python train.py --n_head=8 --n_kv_head=8 --rope_fraction=1.0 --init_std_qkv=0.0558 --init_std_o=0.00806 --init_std_down=0.00721 --lr_head=0.00496 --grad_clip=1.0 --decay_shape="linear" --final_lr_fraction=0.1 --train_tokens=126800000 --dataset="wikipedia_en"
Each number is 128 + 32 x the weight over its row's rms, rounded and kept within 0 to 255. Layers, rows and columns count from 0. Numbers have three digits each. The size before them is the row's rms in percent of the matrix's.

# layer 8 attention value, 256x128, rms 0.177, rows 156-178, columns 0-127
101:172151121119173118107151144149119147130141161141099076081083106125075105171138107118100154102106083146125101110137089118105077152110154164119160116106107108100117080091119108148139100125142138164064105148187113108195144053103078138150098075148101067137099094097094074184064132140130133133149096142129106098179091131086136156101173141028169098105090073121149120106176085114119135112081
092:168073057154107075094075150105144119157092076134141144151104155120127104182146144136069137124134120152112121085136139211141129113166068092117153155145147137106179114138151128093130132061151111150119053144120125167147068168076093079128147084181178113155104118106121105145165133120143111177174145122154107105185138081135144145132105166215120170152130161089166152161074121107158148142131
103:157103090146157119042129156126115162106137157140110135096174094128149117136105112167103117102145133208139111168136072067114068113130165097081170111117128163165071100096148163127131125164158134155119160170126099115144163113131176128093115126094139123134170177171134090144100160157178088162096109113128109136098116092140017192120107127094119124166086146105117103163189090139042112136144
101:126125150114111145153147134065126079183087167101157182166163156075176142108161133108137082132147136137133135169108145120121129129113205163156094091124117159134108124155131177110118152179126102135129132166141116095105129163121128162105171101137124088085175157170081169177158175097137111081118093154145212110165143174104194163115111120062169133203110127163139069166179133122120199128131
079:131088191141099171094150141149121135119146137152111074146104097150193095152108142150149154152118126120100182161110161136133145145159123081113111081119059104101110124106119122149154152158091084092122076131141115171128099180126101149131121086172167119093119100133123142084065076090127107152086093169060128136138135158099135203123166098118124134058124082157018134150119205144163096101137
080:116157137103109125134135138125120139148117152112148134112080109138092143141142116085100139105134194181122132071126151086085103136055082052145148125114201115128100159100097144089124048117142110104070188141077154121173132110117110131060063156068123084145145132169103088113195127167127111134179099110120082114124100127105193070106136147113158079115125185159176098082095119104137113131128
082:109143115138119105119124108171165073151132122123097139078101161210136083106118156139162188142055104133183136138117104118110113113140194127103127117093154110139121106155125147164169072097080076096145130172136212200174122131099159151089071083078135080128174121109060172129118166132159152131110129104104111102127125133146098122123193139079138070149167107092144096128159122132159102097077
071:068091128146178175208136167045086099151113123151161112119182123094089193176103103142106080109148142103064116143110153157150118119083190165082139188145145132108097130093150109139143122109125147095082153124126113114123115091124214119105101132112048124120125119166077124173115104108147097133080165101117127090141158111149159087093078177159146137143117126073133138156158102123155181149119
083:145108149146173108156172156134143065187118237088085191166080096145149173102150169100159150123154173128089098125157137095093156111112131120165162072088148110056140167119122134147152108113106168135069147141081139126128165146133114130132146161096144130148167127093124125092102097141080137109146151154164104084132113120104132087126118166142201117120178207176176126111089121115071142090135
082:168239143098155071150170093084160145134084148100139118187163139149072124072145152151106111100125070133088110103119115107142115079087140116093091087139154137072160167095117134103127131128178109172106156170119153060109164087131145155137166198138128156130125115108129110181169151145127182121152170104131087102133138144157154099176079081099093136135137116077146095136181110120116178163096
095:122157096172108100132078157121154174078146043191140118080107147128104072152124151173078137114078070119170140140123136118108122140161087123129124144169143110175167129149175107122137131126085113124183037109184124211102119121132115110112142114123130115089132109179077165173120233140197145138170111148104128124134144121132135122114142076075099105124158135129136121103166165114144102095096
081:165128116161087117139082146090104142097186047158155106073150181109117060146106114140072132168085110139146114073159130111055142125156085112114123167132076087158116155145123109111142139107142061135126100102104146101130086131097110165190108143145158165094129093179181095158141138112139099122168153124111099104161112164088107165106141040165094104098105145093154090152150184149185105121098
084:189149136107175144125136152132117087163107184122107146193148149118150216128112090121153110136164110152079093088114138112106136125184138212079116188107095163126102091112082097112089111142172158141104156116125125106110121177165162136141104189149157127156105134097200110086169134162096114075156097079139155153167167128125151145126102145136174196062140067129136127146121176118154113175119
086:168143088121125127131141141131094085160095145135140118224135152112157141091111122105117149104187155177084132122147109119123165105115121157112086160120083146127096184122112147170066104133208111130102251125135142036145163125125137172160125166153155117107138156157207153130136141087129151141176088132120138148123144086070150155125122138136110066154118127082152088169101147150101133186135
082:178168120124146111088108092155113129091147094150146136158114089068087076113110114180139139172063139154173086150101139071082116072149078170152144111126141143201157063136125136122122090133071140136136110126102164086109121063165122127159127124215190147107122156135179099139183122156147140139151119177151094112157089149081112168097164078137157149077099115130140085073111115152099110122109
078:119183117094119102089134124087140169099171078115157091151152113082069138128106154163104129062134146148131184168152118094189101139123156132143095093175131109152139124131159151096091143127163137144138199176178073101157181087119137143092148106143124166175152138109103118134144168139119129168116119117142110122105183086063194061158095076075070118119097131143118098097186151134076156166165
091:081103124111166137079099159169114159082148125117148123100158137125143109153098151111151091196120093090127113084131153184076130183158172156130194159167131111136113169105178105170163191145134146114175040056171127128095105189123057136115133046148088108130101101138082122108102135094138123099083187126179156131118140159139065143162131111104121143174125126129118122153132132150179123136129
081:134101120142102121121052122118097088102150132125108142084022154091165098096151161155154126153096137145185110141106132107069131138121070142159117135145150105138140167123158132167083095083107109144117112088120173140162128109141126110145048082112142114166129105143143113111126184095149132053187085138101150134146112116125131162078143117155209096170132164110156088092042103140106050110128
083:123134136165136162181123118109078089127166065139101075068098121084111115169077144170169114119073179105151158189054151175165160104158113142110094140135117067148137115160142101153153128066136110147102165134172100150106121089056151126088092058127078102134122168138155136096084110112140116105147108124118138130124170142164137198104110122104205152134150065101176142113108122090132135112100
087:124069126135076134080088094149140116114109147097117147090098135178129161127147144057170112118143108119150156155165126123123110147100074123167142095112154113112151117113105121102111121168068149092170134131121120214141121116092125087094128089070108091202114152149112114102091177106142114114141097139138149226121146051097132111131169168099188142156136153197125162083109113073097100104202
084:156165115142127114036103070217173116099109080120133057129077151129078089079150106136155156142099124098182148153088122100120090129119109080155074108120146172178144117125129104138143131130080114116132086073104198141129115124171096160144141094145171079061159156131120151146164156147170149133151107120102113150093162163114083168113110079100090157123134115112152091075129095113111088156082
088:085088120138113130106062159094120166117119049130198101101213097123079164132148111100134069154134132099172153144125128167133115156075124135132147109150122089110136096086120127110142114151101124130143196131138077116166139074068115117103114104128140106066148159155122104146113110078141021181087122143145118165126122121050144059128133150141144125090079150107137168087115114126160151152173
068:074109152145117103094027143121126197118128096137147150137108128172100150127110172154125143128096167168146107127190153139110129143080139136121157120121151104206114116077122077138147147144131088155153094089120144177152091083053153133089106149131136146117195136116125132079157118144092109139093113145102158093115054221088125097125141068143153133122148181087137066113112131166191121106151
# layer 8 attention output (transposed), 256x128, rms 0.151, rows 156-177, columns 0-127
108:095108096159082126121093136139086122153119140079153094100103124197138155135136132072181145127149167138182119160150111064068185144089106118225110132116107120113115125131123099163172164115129127146154115161123235093107139084106109134126103139140104141085157032178157132114138171106161160137082135135124105108164158046150172197121121133104093117161107118136102091120156133117158132147121
103:160141103171145124100133131099179187079119086112163132139097152091142134131128128169150094150112134157137106090117075143130106147143133128081145093115155135141128189101148150055184091116186098064086128137127148186165164165132078167146116118113030153118097185088091107094154123118138114142089066072112113160099136088107199098127149139095135104153136106161170080141116161051115156133118
112:121118159102110134110094128118120126130127137112148086228050055123083152166157116115150142113127130106103147126125093133088151163030124110170105125092100174106169151221128128135255105147119154190154117080115104143119171094097130126124137148101158112075105077147154116104127132138092142091108131174086146095135169134156126120118116148123110155087112103131125102153150118105111095142113
086:148132149121163149172120152158083113097140191100156137066239169075162119119167119139147115123136080117137148135137145107121130112213149155125123111128068099131112145111076118107107127147157056133125155108161047111061100177146104122189096135119190111186146117090116120138141127117120111124149132087102147084126148105155046146121148139135099116128165159133150147148164113110138034121153
076:149085102101124030135115142152133109156076103100139124010154109106106089130153125106109165124103115105139155150163126147092081152135112172095141164182186134091109089122160107139074108130114165153130149151139124055141124089103133079128150122126106176149179143109130130201071170120108081122175106067140133083129190117145109156116129128121140113165155153150157123134141128200109178097175
089:192127112096117157110093135064150142182155085166110140255113127118133118135072127126096115141119143083116102162175070105178176113122131126139174112141118135161145108070119163088070089158101212127140143114102098113091156155107168147136136122099155137131060096128123139084092124105136161075136158143153131124125080068111143091156138110159082106132095085076133108113139130134121127136154
085:172111127134126078166145087148142107151162128128126071211206084090095085119120134095072084189154118121079133133160187152090140173025096091140098093202109168144149149072107153127116148173150109126168117116129105099147106131187116130109175145118084157088105129132139087112128099155106109132122150116166153148096137063112107124101068127175105141087118155160128146118107115125085159123115
079:117180146153079161070115114156154169135126127094121142206000107119175102158163152156161185136098159152107078124114090119135170115157102149166120142129065111150101162126151148122187132134172089132163079110126156159163125132086098103152125124109182149153084189136112118079095103171083181108126096136113113169140117184086107159136151063123136142141136110102095155106126127119120103129153
083:114133123109079135067108110118140158141197044190143157255110110096071106116098128128143114104103164140139115141102144161105154121107115063073148131102112167137143143093140138114075144154100185155134135115105167098103148071092177114099132101138102133127121075146120129071123134119175163143130141143119161158111121095159162084105151154141136146107102108104123139114116155126129108157112
089:122141117163173172138111126124128137104201079165153147088021123169124165136112148135109113138164169114132170098136049105147163115134116159145140146136110124137061144142118129132137063088144114127163102117079128130130118096093125085113137084135168092152079093119176191073137106150105122131127146188193155171153129156091177162056114153143151137153056147106119138132150144074158103171169
105:116094167121174091150144121128099076160039107120127138097152103114122130086139167096111141146126132103113141126129200108105104208000137116150042103151160146118140066092087131154157134121158101093141180132143154125167108170174102173121147175097106129090140161098111081166144098119095097084128106106132138088114123105111104129111093136132112097141055118144119114121121114137133114145137
096:139135115118205135171172129130174097130048147090130138079035082165177149127154141126118141141161102115126164142144142129135099183000141160143097120155149154143149093145135148152130097151084142110124104159131156158151123142179116135087150132094125139136135111115105096161123162159082099097162101118109109116134148117139143182107096083114119106164075098142144170149106095134118154141153
092:088133140122171166139088127167132170100185118128126135063078161152129102142112120140140144132117137155163088157131028129141150100151151087142176153092128112099185152173136138205119158137130093163117095095115085121118135097123157118097074091132161111122104129109119182169103110088179179151112255145087097121119140160103102135118159088134134152189076116123105128119115141161124127128161
085:125142089152167183129116108149165146066160156096128171070040216181139108166119090167151142107157136107148148119109138155158158093228160101136236126170154098124149118137141128052139137119121178128102099112092112137123151083059151114133126157123191118166075123107152104164140100134128140151156127142164131100158092162109112149119128118130134159104120112130146167139131128058130100114122
087:155092158114128122119127154163104119160117002174163118209104134119094167110110118061114139114159093110192152154118094112119115177021146104102115146129140138123119157147101113132083152092176126154126135166148050129110143154159155191080137126067125109142159066115079126153149136109082132150140174098117117141115115124120146164177094131117091115162087086139130136162107186116118147135145
076:165116125162195075127115110067135139090109117139172125165023192110135189150119130139174134120153139106108136136107066141137199076117178125134170133111120075088103129087086106100135108106165115080107126106101157118139132154129156134160120140102119084134061112095183156080112132127134161116125046148163144086181082135132157089134070158126125128131080171112104106162113096083151112113096
099:105128157135116101171124137113118131145063198084103118000114098158180119115174159144131152118094149173080124132133182120101093138174124141134048127109110109100095101192129141169168149134080057121108127146178179150121103125134108094137126152173091169110194201120128114178122137133126122131116094092095138121146159167130165208107144110128138105152153145156128155150130103102141135096121
093:153135140078089105165154111121133118165109123173116102186179124098086153130083090073078126118139132136154130184128140141105118142073176119142134111085131165149200069101126178086136144147130156141125158124164098133151096119187131194079154143075154127108172099137110108099138088063133126123091217114115115052106100095133126137113159112130071066081150114168167188143126180138127156118125
092:102148122098091058153103090154108096157098108148167112218103161073125104131147128089113115103129078162174125127100137166070134158047163111148131111080094142162166102095131169104134132136185125140142099115154140132141109144206182150112160130085144154167194087134139114110144132125133126120087151083108152076106114112084088080109113071152103122071179114131117168140065152149116140067144
102:144100131095090112131135130096095132170118192186094084158255130084094104102076100111100087115083157148124117157122137125131126136212146099109129113137150154134167104129115139119110133115142104137114178114142123121123099173156149149136113122152140089073178174144119146122129105104188154120105164109120140080112086132162112057164145165140115116082160136132117064119136142160108153077103
089:119138116130153102190132184126064103104095101161157141128241162143116137150119141098096102148177073114153151117132144135078089143118167120134094127153213169132103117142108145131088132090143120088168132149149052160139159118160073125114144177068083141134165077121114114180164078119095078130126096099135170102103105093137097083156067212124126131101102154123135139101117139105122151116145
086:116116110147109152098168136111136114121073235109119096157113113125184087176083116148115159115064130092072128155134130090166131109188146146149137105122110102172073122132126128070108126074130144065138164170141169130100133156136118105155166170111122112208119173119116135117135183186117186081158065109138098098116092133183106091160126108126106105141198088145085082145129116153107125106092
# layer 8 attention query, 256x128, rms 0.178, rows 160-191, columns 0-127
109:134119104098103149096104144108135116121136153095163084108110134117121152122136163121073118133153098127074137139112110109093104186049155069088149131134139132116101113151121117126170108125104109094046133162096109080047136116095153170134189120143161155157173074115138135043148108166159164138116149127122128151186109167087185134118084135108164103090210142098111054097120104168104101178086
118:089140176119151122114115148142188147137114152129120063128119123106123087117146114123117160138145138138085122099131134150202138153123186071099093168078157139148150106079178117094169104175161105151108067155109119092132154144160145075092160153117149151134145132071118132069100149155085157153153155153090088200150082080104164102113055126121179113101073149112160173172121156080106161201106
130:133093111101116150161114105145128112079166067074103187089122128147189143063130179129127098095128069115109134136158110151138088220137138069165111115138079138133130118154057130145156098105127166103049211078158090087121150125058099141142141147190158135112163150148177131150129145159132116129141161139137136117141100177142130126128197120163123159104145130176057085100119132128107133142118
138:137127136101101168113144089126081140134100150160133117134156130096078146177155142113121116154126164152146143151103138136067153128109122202140127125075215134140087133136123133139190199133120098081145132158076134189068126094139169148101095093128141115170115123178075093069191098130170142155146090108139164182137149117101114126098084124114093104098202172079175078152156078137096098088125
118:137157167140133123096118172126163161154148112180167134166128102148089094158160078102195158132141166161126099175087156093135134073126100162115074152072149153140169078091147190109075150152160143159134086134134132211121131148194119110137093157104084122137096149110061124148126137108132124150134129108119168137153178101148154085118090145144179128174091120151210156106098085146068142130190
100:174161129161140166091088156109126153134126106206174138190135151160041115157087094135139170114116215142151120140080121131116170120125148140125119146160142113137133101145139144067072130163171118138141073133109091195105117057137143118162110137065096120114083116115091110089091108095146186111073132124121149109108135107097154110155097090153131119148162097091210170158158129165174153161160
100:151121125084120199148100093154178149107174028145125116172115136111150081101151114134168115099154172094045099158090128141186114165145145097110071119065111123178139069133096142135151099133109166099080093098169072144134095077134117133083121139134085112152114133113099121119120132179132156183147173173105148127165092118143149099132077084120208111162119150112131127111117127153059137126141
064:131133079108150160101144094117142107108138145060140143126091133118141133106118110171174167119105119196133168098087149130085095106081116143130215176069159074171153212174084069127124186123096117093146100140150139182060154161134111107166134088145094079141118109183138176118136113102156095146147152134106052075141099186098117148153142109122115131104174117122129152115110108132100179105126
080:100127130130101125167133188153083110157166066139181131131093115143059145124123178087125132147148204146137118166105148165166125125148158144172058126131143141124128055139144190144098100182154095160195140116126095118169071108195110116106073132124090163121153118145094090179140113163128112144133097100139197131177158173136116094062125134101138128190082101155129139153153167103101105147166
104:097130172089104190137123110185146141116152122116144155116116138109125141137140158108114090172175151107141104145098114102164108124154158108144121165121103115134172080121071161150161117141092176140104133100212081174145157104134112178092030144174106188134133134135118117146198129178156093129149077090124162131172104150185118140062131116180093116151125218175112108093136143129095120141190
074:181136141088090128120157125143162159120140123091091137127159157130184040083130179094159135129142040179126149125148085097096089135081131107123147058115146117159157131167052146141054084107181070075082148147135132072157121194126080152134165121085106103125134127126144142166152123100142074161099115106130073121102163163141157151072117131146092135145137094131121137076131107111147127118089
092:065110141096133132154053208101167128126164152057071141095123105121164096165137145144165103158095104122082139136140132164115101108130151113105091166112150086135156147131108099123155147155123107157158150166199101111127170170114123149124148117157161046136118127068159144124131114167097070198115126197132105111127157068116133161088090127091118156101152132110058149083130132066107136166079
111:162095131178117156163103175160146110167142058144154078175155112101082209122145126131148194130153142095111105161122051140125154164116162182153073101127139170076110090093180163160114079158148086181117094106096113135121148121142135099129078133152158135131130125145059079165085117113143138105133171131092131152157143184118187079149129112117115102107080109160174147180154158111134119137181
084:108106105094126101138113082147118145150149128112181092069140132128135188087097191101177108159140139163144077129149137120165102114168115119139165133118161116126207112111120090166110105130143213157108176110200143142153107132159134150127066154129107158116130108124107143138126092176177100133184141091139085115104090093151053135099155099199126106168109167169137076046136145107156163109182
108:124103102154166130145116203118123073142141091146138095145134112126061148159140127102127157126145125103095133117128080120132196147128225146127069113163099177052141115106157123153144073170159138193107148113065098119139127127159090088158080084137158117115093145098109103199102113118080126095112129113128123098116116172191149161172134090114090145090052157070156129165133134116176156155124
097:142121118126170169175073099139124136082124080134101133103167143128106147156131132165122057194159167063086114164145098119099122163132124162112171084178085119125076137173094101128157117109047162119163156094163050144126100046059140121151147128139111172133151124136160097178146172139132124093079135179174137100136121078131091137119140125141066128129120156130138147174176098156131110086159
120:130111110113130093106133169109151085101149143096174134116100148179111200113084153185144107082169068104065136146124118099109072151115110092096100098152108085157122076136101120118099064090076122121103154142145082029104134103156113165163191099101108168116169108095183152118127164158139136115117161125106154085153111156114137143172139085162161139172176084151092109074083115162153099143144
122:134090107087106197138117067114115138122152103094099104090096145102127097132115176101099103141162128166127107124162120119116137093117125085143165109124092149147113122193091114155168174119073115116089180094110072170073108162116118142093151114150097107153136099162111145088193060156167116150133134143139134147185129180109131147079103129090088102072214162070091067110180065128108126113093
116:114078142115157124117139142118114144148141162063095132094125160115137074114123152112132145142113075076142129098161125095164148034176162116164153161132131102113179151112150138155103122142172109160217172114152181114178124204140131136106121189170126116093175178147129137196130129093089055122130123119138082119119150107163097161129184193123103177085076129128102161093154148077149134125128
119:125108048133107100149125125093139098118129112056139134092091139134158190110062181147094130093119058197126130090152115105123073108109118109170179101175075111167137117192078086125103120101085129105096176091154111097109169170113103131172134114134126113122116122130192174176122122161136121109107153090135098076121147169111140140144191078141080146160178119130096085087112122149139160136073
114:095124122120160134156114126121137123103124132117104134130107172129134175108088113167171124100147130146083099101115145176161078146157113088171132137114103105229138097117125079094124104078072159131132119119185083073150115095175088108097176126071091147091144141119184154144122170165106135118165151145049107131068065088089121111142122055177116128169119116172122176162135186104169176145124
097:127125083075134151107145116087113099159139185082152129097106189130096159181087178153114123126134116142138101078086130110108100070120118101189169130118123094182183106172091104123120133093068107118163179161140123120062133180189096119129117123133072139111133118142126144171189159117111070091132119054070124094111097132108128172150169083181079148118178126108133087081111104131153161132110
083:113130134087112175110169085104062131119159122114155143099123172143110195101042064109101071100176148057127115081111136140138068126136121115137151116117099108142133093108109096132099175088077157117144128146163098139107112095123127165101123095124080159101169116167146140106220095136139144116115082136104170112135096125116108143119099156154159095136209149153071135092126152201151145130199
090:103142157056128133126150114148114142121124184060101163091136125119186148151147132174092079153151115061110155080117128129153067123134133131108087156062136063145146128114140130122179147082071133142151164140126157075133151147145138119080198098135149156126146163167169132113170161152107055150158121120093178142125121093141084140077150170139135158067131152142050112103120115073061133129087
099:160116120124162192121111163082135147143175095154209134186119133158087143114090100147135156099106214160133103198119116147177121134175128101182091141147142146163120077163101147115094149164134134147182161084150090144109112055105125121126078184121076142069108141126130089120126096122127152166077141113146135099136097102097174113130131095156137126179144089158128137070116185130100097139208
087:179101128155127168086150168141102117161141066163137106154121143151128132071129053099149155084122138106139135155156096165119140153139185142182087145118121162083109128106194152192084112164186111142112096114075128100138078170079125155076122155195120105100129130126083152124086089117142129152157164155118132149128127183128191123181125186069153185125055090119119151145109185145136127126158
083:103130147143177121163063168134116146126153165098096146134165106111155090116187170162116107144114071128068102111169104121108117168061138123092135114148106172133131168105083123089154122111117142117085135123105108078117158121135098053150161068094187117155117149071137087168175157148075135138139112168158112132083069116124120112091120103212075094089169162095136120114109109131108212160098
077:142129149162175087136106083156082160135053130134098121095161124115081142121149160187111113186161123130070108120174112123079107135105109196165165063182151158120075140112156121103163123072104107121154141108086069128130143089112179076148190112112186137152151132109126115158123134153121143098115135148202144140105136098131087115110141113178070103139098116106194162214160124123127176129136
081:142108148122149141141157138124124073141124121081129123085119144136158132079185120137199068166171080117038134151118133153115126149114152169108139114083101157088143165127078099152129133105122148069099147117142138084134094159132088111116109070153090125155132119120117128186217120197134089155173130191135091092150112129165091155039113148120114159187104162151085147127085134149116162103185
108:162147137114125121074166109135139101138108181137161107122142154121181145110122090150172067077132098133122165135134168128109097075148070160111164146057132111149099150123111143131108205120126101103138077152168195114078110156122132144109111123094065145137114128144112165078181157145169151136206135104097116146099146104115111084122124146129164136218217132164100128092095093167086085107174
098:131122111126148195162124105144101131120130068161101130163170156086133142054141073112182126104131141145086135118135110197171124178158165117175122137058126168190115095086132107124153136131145142107112068127170132150170098105136093111097105142126124135117115174156119104142157127142103169156201122142091104181059062116129157064136079089141146088165114135161159162151155188177108170130170
097:126118132138156122154145111123127165122143036162099162178120112135174089069123074111112178092101153129135120119132111156176152195147152102136108127141100172105120165091173128156108066126134134135118102099064133131188099115075127106109151154143126100095103160112131107168049125079078126105122159148132114116075083154145165084184118119114161120096040097115120167166156213150151169130107
# layer 8 attention key, 256x128, rms 0.133, rows 160-191, columns 0-127
024:078134099152136160105135143105098091164075152130077116062141168089136158088156121118142116082137163166133103141107150109129201165091095113094167126116181162140055152162120177095112167148154097143200146147108110105051084167116170127105111146106106149184193160084139092127161154094120146156209153140103117143124154175182119152141142112138124166168119097181086144108122109105151085141105
023:085170090157129147112126189131084091147131085138126113148120151125130151137053092166134151170095154150077118129130150082151127153125146075132136126161157184121098158170127147115159173132157113156156114149072132129087168098150165118112159140171116130157197150164116186059170163087119153067192108112089122147139193169214074100144130142155112100168105098114103143131110096089118112114195
022:107222137197141157106137110109082154125131113182128105132158136150106139110077101163141105174105111120146134166112163103130145144123126084077152137112101090127117118160078084139164085096135133058132132151070114128087162162095105155138120127121123062198148140156144130154202101153136202188151105184149117173089178139179114158115162143167097157175114134141178113091157109081117165127163
055:139129170039155152133136165142184131108155169084177167141154118084081075153064127095130101142103079145148084146142081163142098118092129103153083103169140101136226133168124111150149106130123117161125128126113151099158086148130113143110101153101124107069096084129075135145104143140125130128125076190161188053090125142151126122153149169094143189079120145102120118112161173206113134132135
042:176103120142110149124069100121224173133123125149158123112140117179143105067159180117084172108150155156143145177133120121073059104114117130133118144091104157086109087198098121136104111127137057180145110121186174113147141089110146140104142161063107106101123129129087164167132139093122195152133132111113136132063034118121149100136130185125136165163145123164147099119095146123163118146063
047:119117103160111110105075114119171140148123109206090092097099133121135067077122144141099189135130119150085166150116140109073080128113071117115161141091167164126114105107073137123142165098143092104184160149117137134138127067092125121111117178134089075120154165105095133113192111120118181131163149114136120114055103098125107134136176223158135120124134142174189064134056098088149156128086
061:126127148096137111122128141157154163146127135116011140138145155103059112154119124137119104148126069125117150157174123183116137138138143143144164164175102114127205111117090094127110133133157095153122136102119169106104126104142136138176127154118129165093107133112133165190100054065173098124152110114139190141093095121133059110124141223153123149112113237105120043146144124123098127147130
067:126100160161130125158143125146073155190088114083089158167150130175153147178126139135121111147160121140113139109196151134095175125142122135147154120177161045118065097049105098109074214114114163110116139129172131141089097121191113101162104107084176124142113145067145181170119095099176120089100115093154122186132162116135129137107082110124146147096125176110090112111187103118113104085166
066:139173101181183133151103111105177121131154123148098152158100080174105141116144150128134149144146113144085161116139155146128144115110101090159089128131199094056097153136131094092068128130129061153133122110120128130184158117181144101139126176113101209098074126135046126159171161149114150135159140090188131117094054162121102127112101156143077105092138168140178117146105194114163060097108
081:146096170132054109142130139159193125161187117106136139097154105131069140108128174133089132097179149138146138146095110064073146136177165158093118100088101131151158135091115133109195139136084078140091082114129092109073087100134102201134112109134163152061119128129205151142132078114158113126160121091142078148141135137103132118113171149127180105170135117102127071128149162055101181147079
094:131097171124145122099120175141141164201113098135084146141123121126108075169107118145124131120074132126147110156138122177103107118079139108114085115115175154184143166051063129131071202155151111115099187096141125170124089101138103149192094111089120177131119160029126113208126102113175134149153167090129154176113130128114126113109154101115165172121121154140081119144207113156124136146168
080:152091138133149077089154164062156165155142121138005114118146169119096112120107129130156102111089159110163069124150131187115141133133143127119099117140154140152161151098127135101175099184152113142153131121121143192134150117057118145141156123087107158105155134144124169116075144115124120181117069192141129091159146156125139107179141144096196153189164190155090077100133153078114066159134
092:090132163123080134135039121164100138110158132183049095106138112083129124137149083137138134127174166090130088162154099109118161112136128104127136138101115061069102101162089153113133094153120136116128114120198136097142130155152114151178063107149122160097074154095145118193165070105125125117127113105135191165101106124113162100109204147173059119119164146122170124187135130093184182116145
102:160139133097122151171149141177174121133106135123128136085183139145118125101072170116137167085177087174132150127107115127120114119117199166092141161158165071121108095070167096169048151098112145078112108112141144124110077130175130162151104150132161068093128132104126190177134104108168125122166111114173072183064128109120095148096160111146213112165112133121115088124161153113119201082142
094:173121129134183119106091129092182057109161130153087133104092088082118161110126183089102099125186163146151103155207136122135129155145153160127128179126080128165185073181138136176082078146132103129109112134092101090105096143087176157048164122152126111092111139160148172155100169123076071108148108141116122130113105183099145103148142108122064153097121104102153111131125144192136118157185
082:116112151187109079139156122108064065171139086101040175113109168160086099132200118168089098172150130080107135145164070126084139167210096131167166146108073128141103115126070144125117081137089140143127076143132108103099123132122146128087138113093161156205103161084158093115127069129136148116107158115162151149171134147121113096124108155099122148126158147151184160121123118154151064136106
052:153119140255161142122131152136192135135176135136140139101160097102138116110100130136156153143128131136143137168129147081109102110113115152142144127104098142186122132124161152095163143112148071133107127145110086149103051103176069152177061093097169156125170159060136115077137099141118126124122129086114087124101136095117184108124204090134139091157143159114105108172159147099067124183073
036:147170114111134171120094098117125174133146115058119144162155095133132100174098144109105110154133103152095162118195124145124143088109099131191129141163092061121101115129100072166103181104150115120132128132115115106094150110168077113143118123070171115160128094054158153136124070104090122049172106137161130093097141112101094102124165122119087162032094144060148116108176135175074102113176
048:081151102144125186119126142114130106115106097139112085115128156093165112082082069127147092123134152106122104146113210115184119125076148104143123126142131110142157198104172145091103105145125150115102113160073083133155136157151122104116141101143131167138151093071106100117064181151095085074143123145128112007172155109120120157111172072098065103093156108103122161109096138128078054102124
023:101151089106070123111201176147099142137118157129134115097117166162194157129085102131132114174158085099140148098075164146160115138149165126191124109122143118180159203098109175112185171112171150074138152106084111075103147138153106142129112091157113151146108113149139173153108098126130150184141118142117142123115151175070086096128095201154077102117114101144101125149092138163153189101218
062:117132156123173112153130133118113129161111128103000122151116156131157092142184109159129115127177073152127100114157112221122118113104147138136158149185144071111150107109089109111039172141144118120131159101083134135116120145121141091157115114109114185177084151065131121182136120107183113140136121102179141186132117109165080139142077136127142134094136169135112127115172090163118038103168
071:111123133228140166141155097070143077144197135125136120133097105146172178100125175104148117093146180140122128081120138066139180138176113162098124164095156108149078132100178098112108128153076195084140080151141074128091104111141108102069109087131137116103144138166122115066146167148092092115109147123170070146149158116103180158118151070125121052126158080124135138074105132121112140139129
080:106051155195128121112151151147109121165133120125092159115138140112170104104083128091180092085181149088149110129124075131190098127111149147080134124095123141188141179084151122108124122101126156127131055170131116146107093129198070167158100068117133165145178156104134079071128109138198098108089126099181074118138120069130138117121169081115153092104190125127123148136162150162093145167097
052:109125179072126107091222142137085152126098146071145151153133146176137197148105088145172139117141104120170102111124115177181149140145165120167098123126105109140158194123139116108137093128158144144090120115150149177178187125091178143087196121079126157146129087155096138159094182141178121173100124220111114101189160155130103111123065077137120126128129109129086157108153137148156097117171
070:094054107150088137204066130129192139119183122141092119117136147133110067095117123123177136083103145170100119163111153113130070092147165100104143130129149114109131081133122093054114118161105112129128054152114127091129098126168110127127121118144123154083134149150129108118149087162145119144119095065187127141061147135161118131111181151082155080113175117196188119122068126063161163173092
065:115096129152124096126087083132094121090154125174073081148156108165204166145255096115135216143106126120118155114135113170143106076172100099160110131104081153078129126158136094127136106155139163161138128147187100113185091130130124109105151119137100130131109098150093165099153165111119164155141121134152169110097088137130143100163149134143028120126176150139162143120079135145166088112117
084:135145095222157149127116144089140137165138079106105144151095138098105142143082126146119096214035188109146113183155167094166120155107159131112112172075131147195138201093132157152096149158157148108092176107067109158116109117098122133115156080101137181110139135094133073126112155118081127123142173109078137175161176141110139123106127084139117110151112164135105092136077131074114131168158
091:130179085189118151107137118111044080156087118140154168142128122140121144133119087168100129208067149082128158122154136074115161134131076114139134113066099121141010194161144159137120089105121143116114146132162120139156143135134167110127157110129172120186113131052112083095170144163057153108119168117118135112159147108126145099112114142141082121138154132165161199152092146084137106103117
105:118078151198177082120140110121086114170150088100000125155128161167131150130206090159138134177163099087095132121168136180151120138147128114146119102118144110139150161052102089090110114170108151112130085131135115171130134134108142108124149117095149179147109131113104135161128118134186108144135154122151131164175102148150117118105133095111101099145155178161140106134109138100100043181142
080:096152159116088087123163128166102148142134144136169076128113140137183119128107077116178148107152088130149150123058111123136129085121128083124115077126167119086151173055119109080160175117116179100099126132126186212128153140082096138175124130129075157134199122165121096158124125120210136162170148143062131158148120070165095147134188058140116110147140121113089137087096082111093141110123
068:125156152181194152116144169122123107144140102171061102121121108122177135142086111131146155165087155109152117143113107152223098114104102099101109163080116149204151224072146131152123156132163170099113150131105078157133084113140075130178084109126131109150174145121097072115177116129159135134151190107113128147132118099138135100118198067154079075121129157126127125144126107152083140188166
074:111094088175185144092126108105143089106123099196105145150118144109152140137129073142132119179025151115145140124163143139209104171145099114129129168097076174184121169136135141153072080127140157128117129157107093077157076136140147122079168114160129138142129157096067091086147178176080132086114155144162142102116158156157122121142095124134061130096126116161181181118099126191149147177135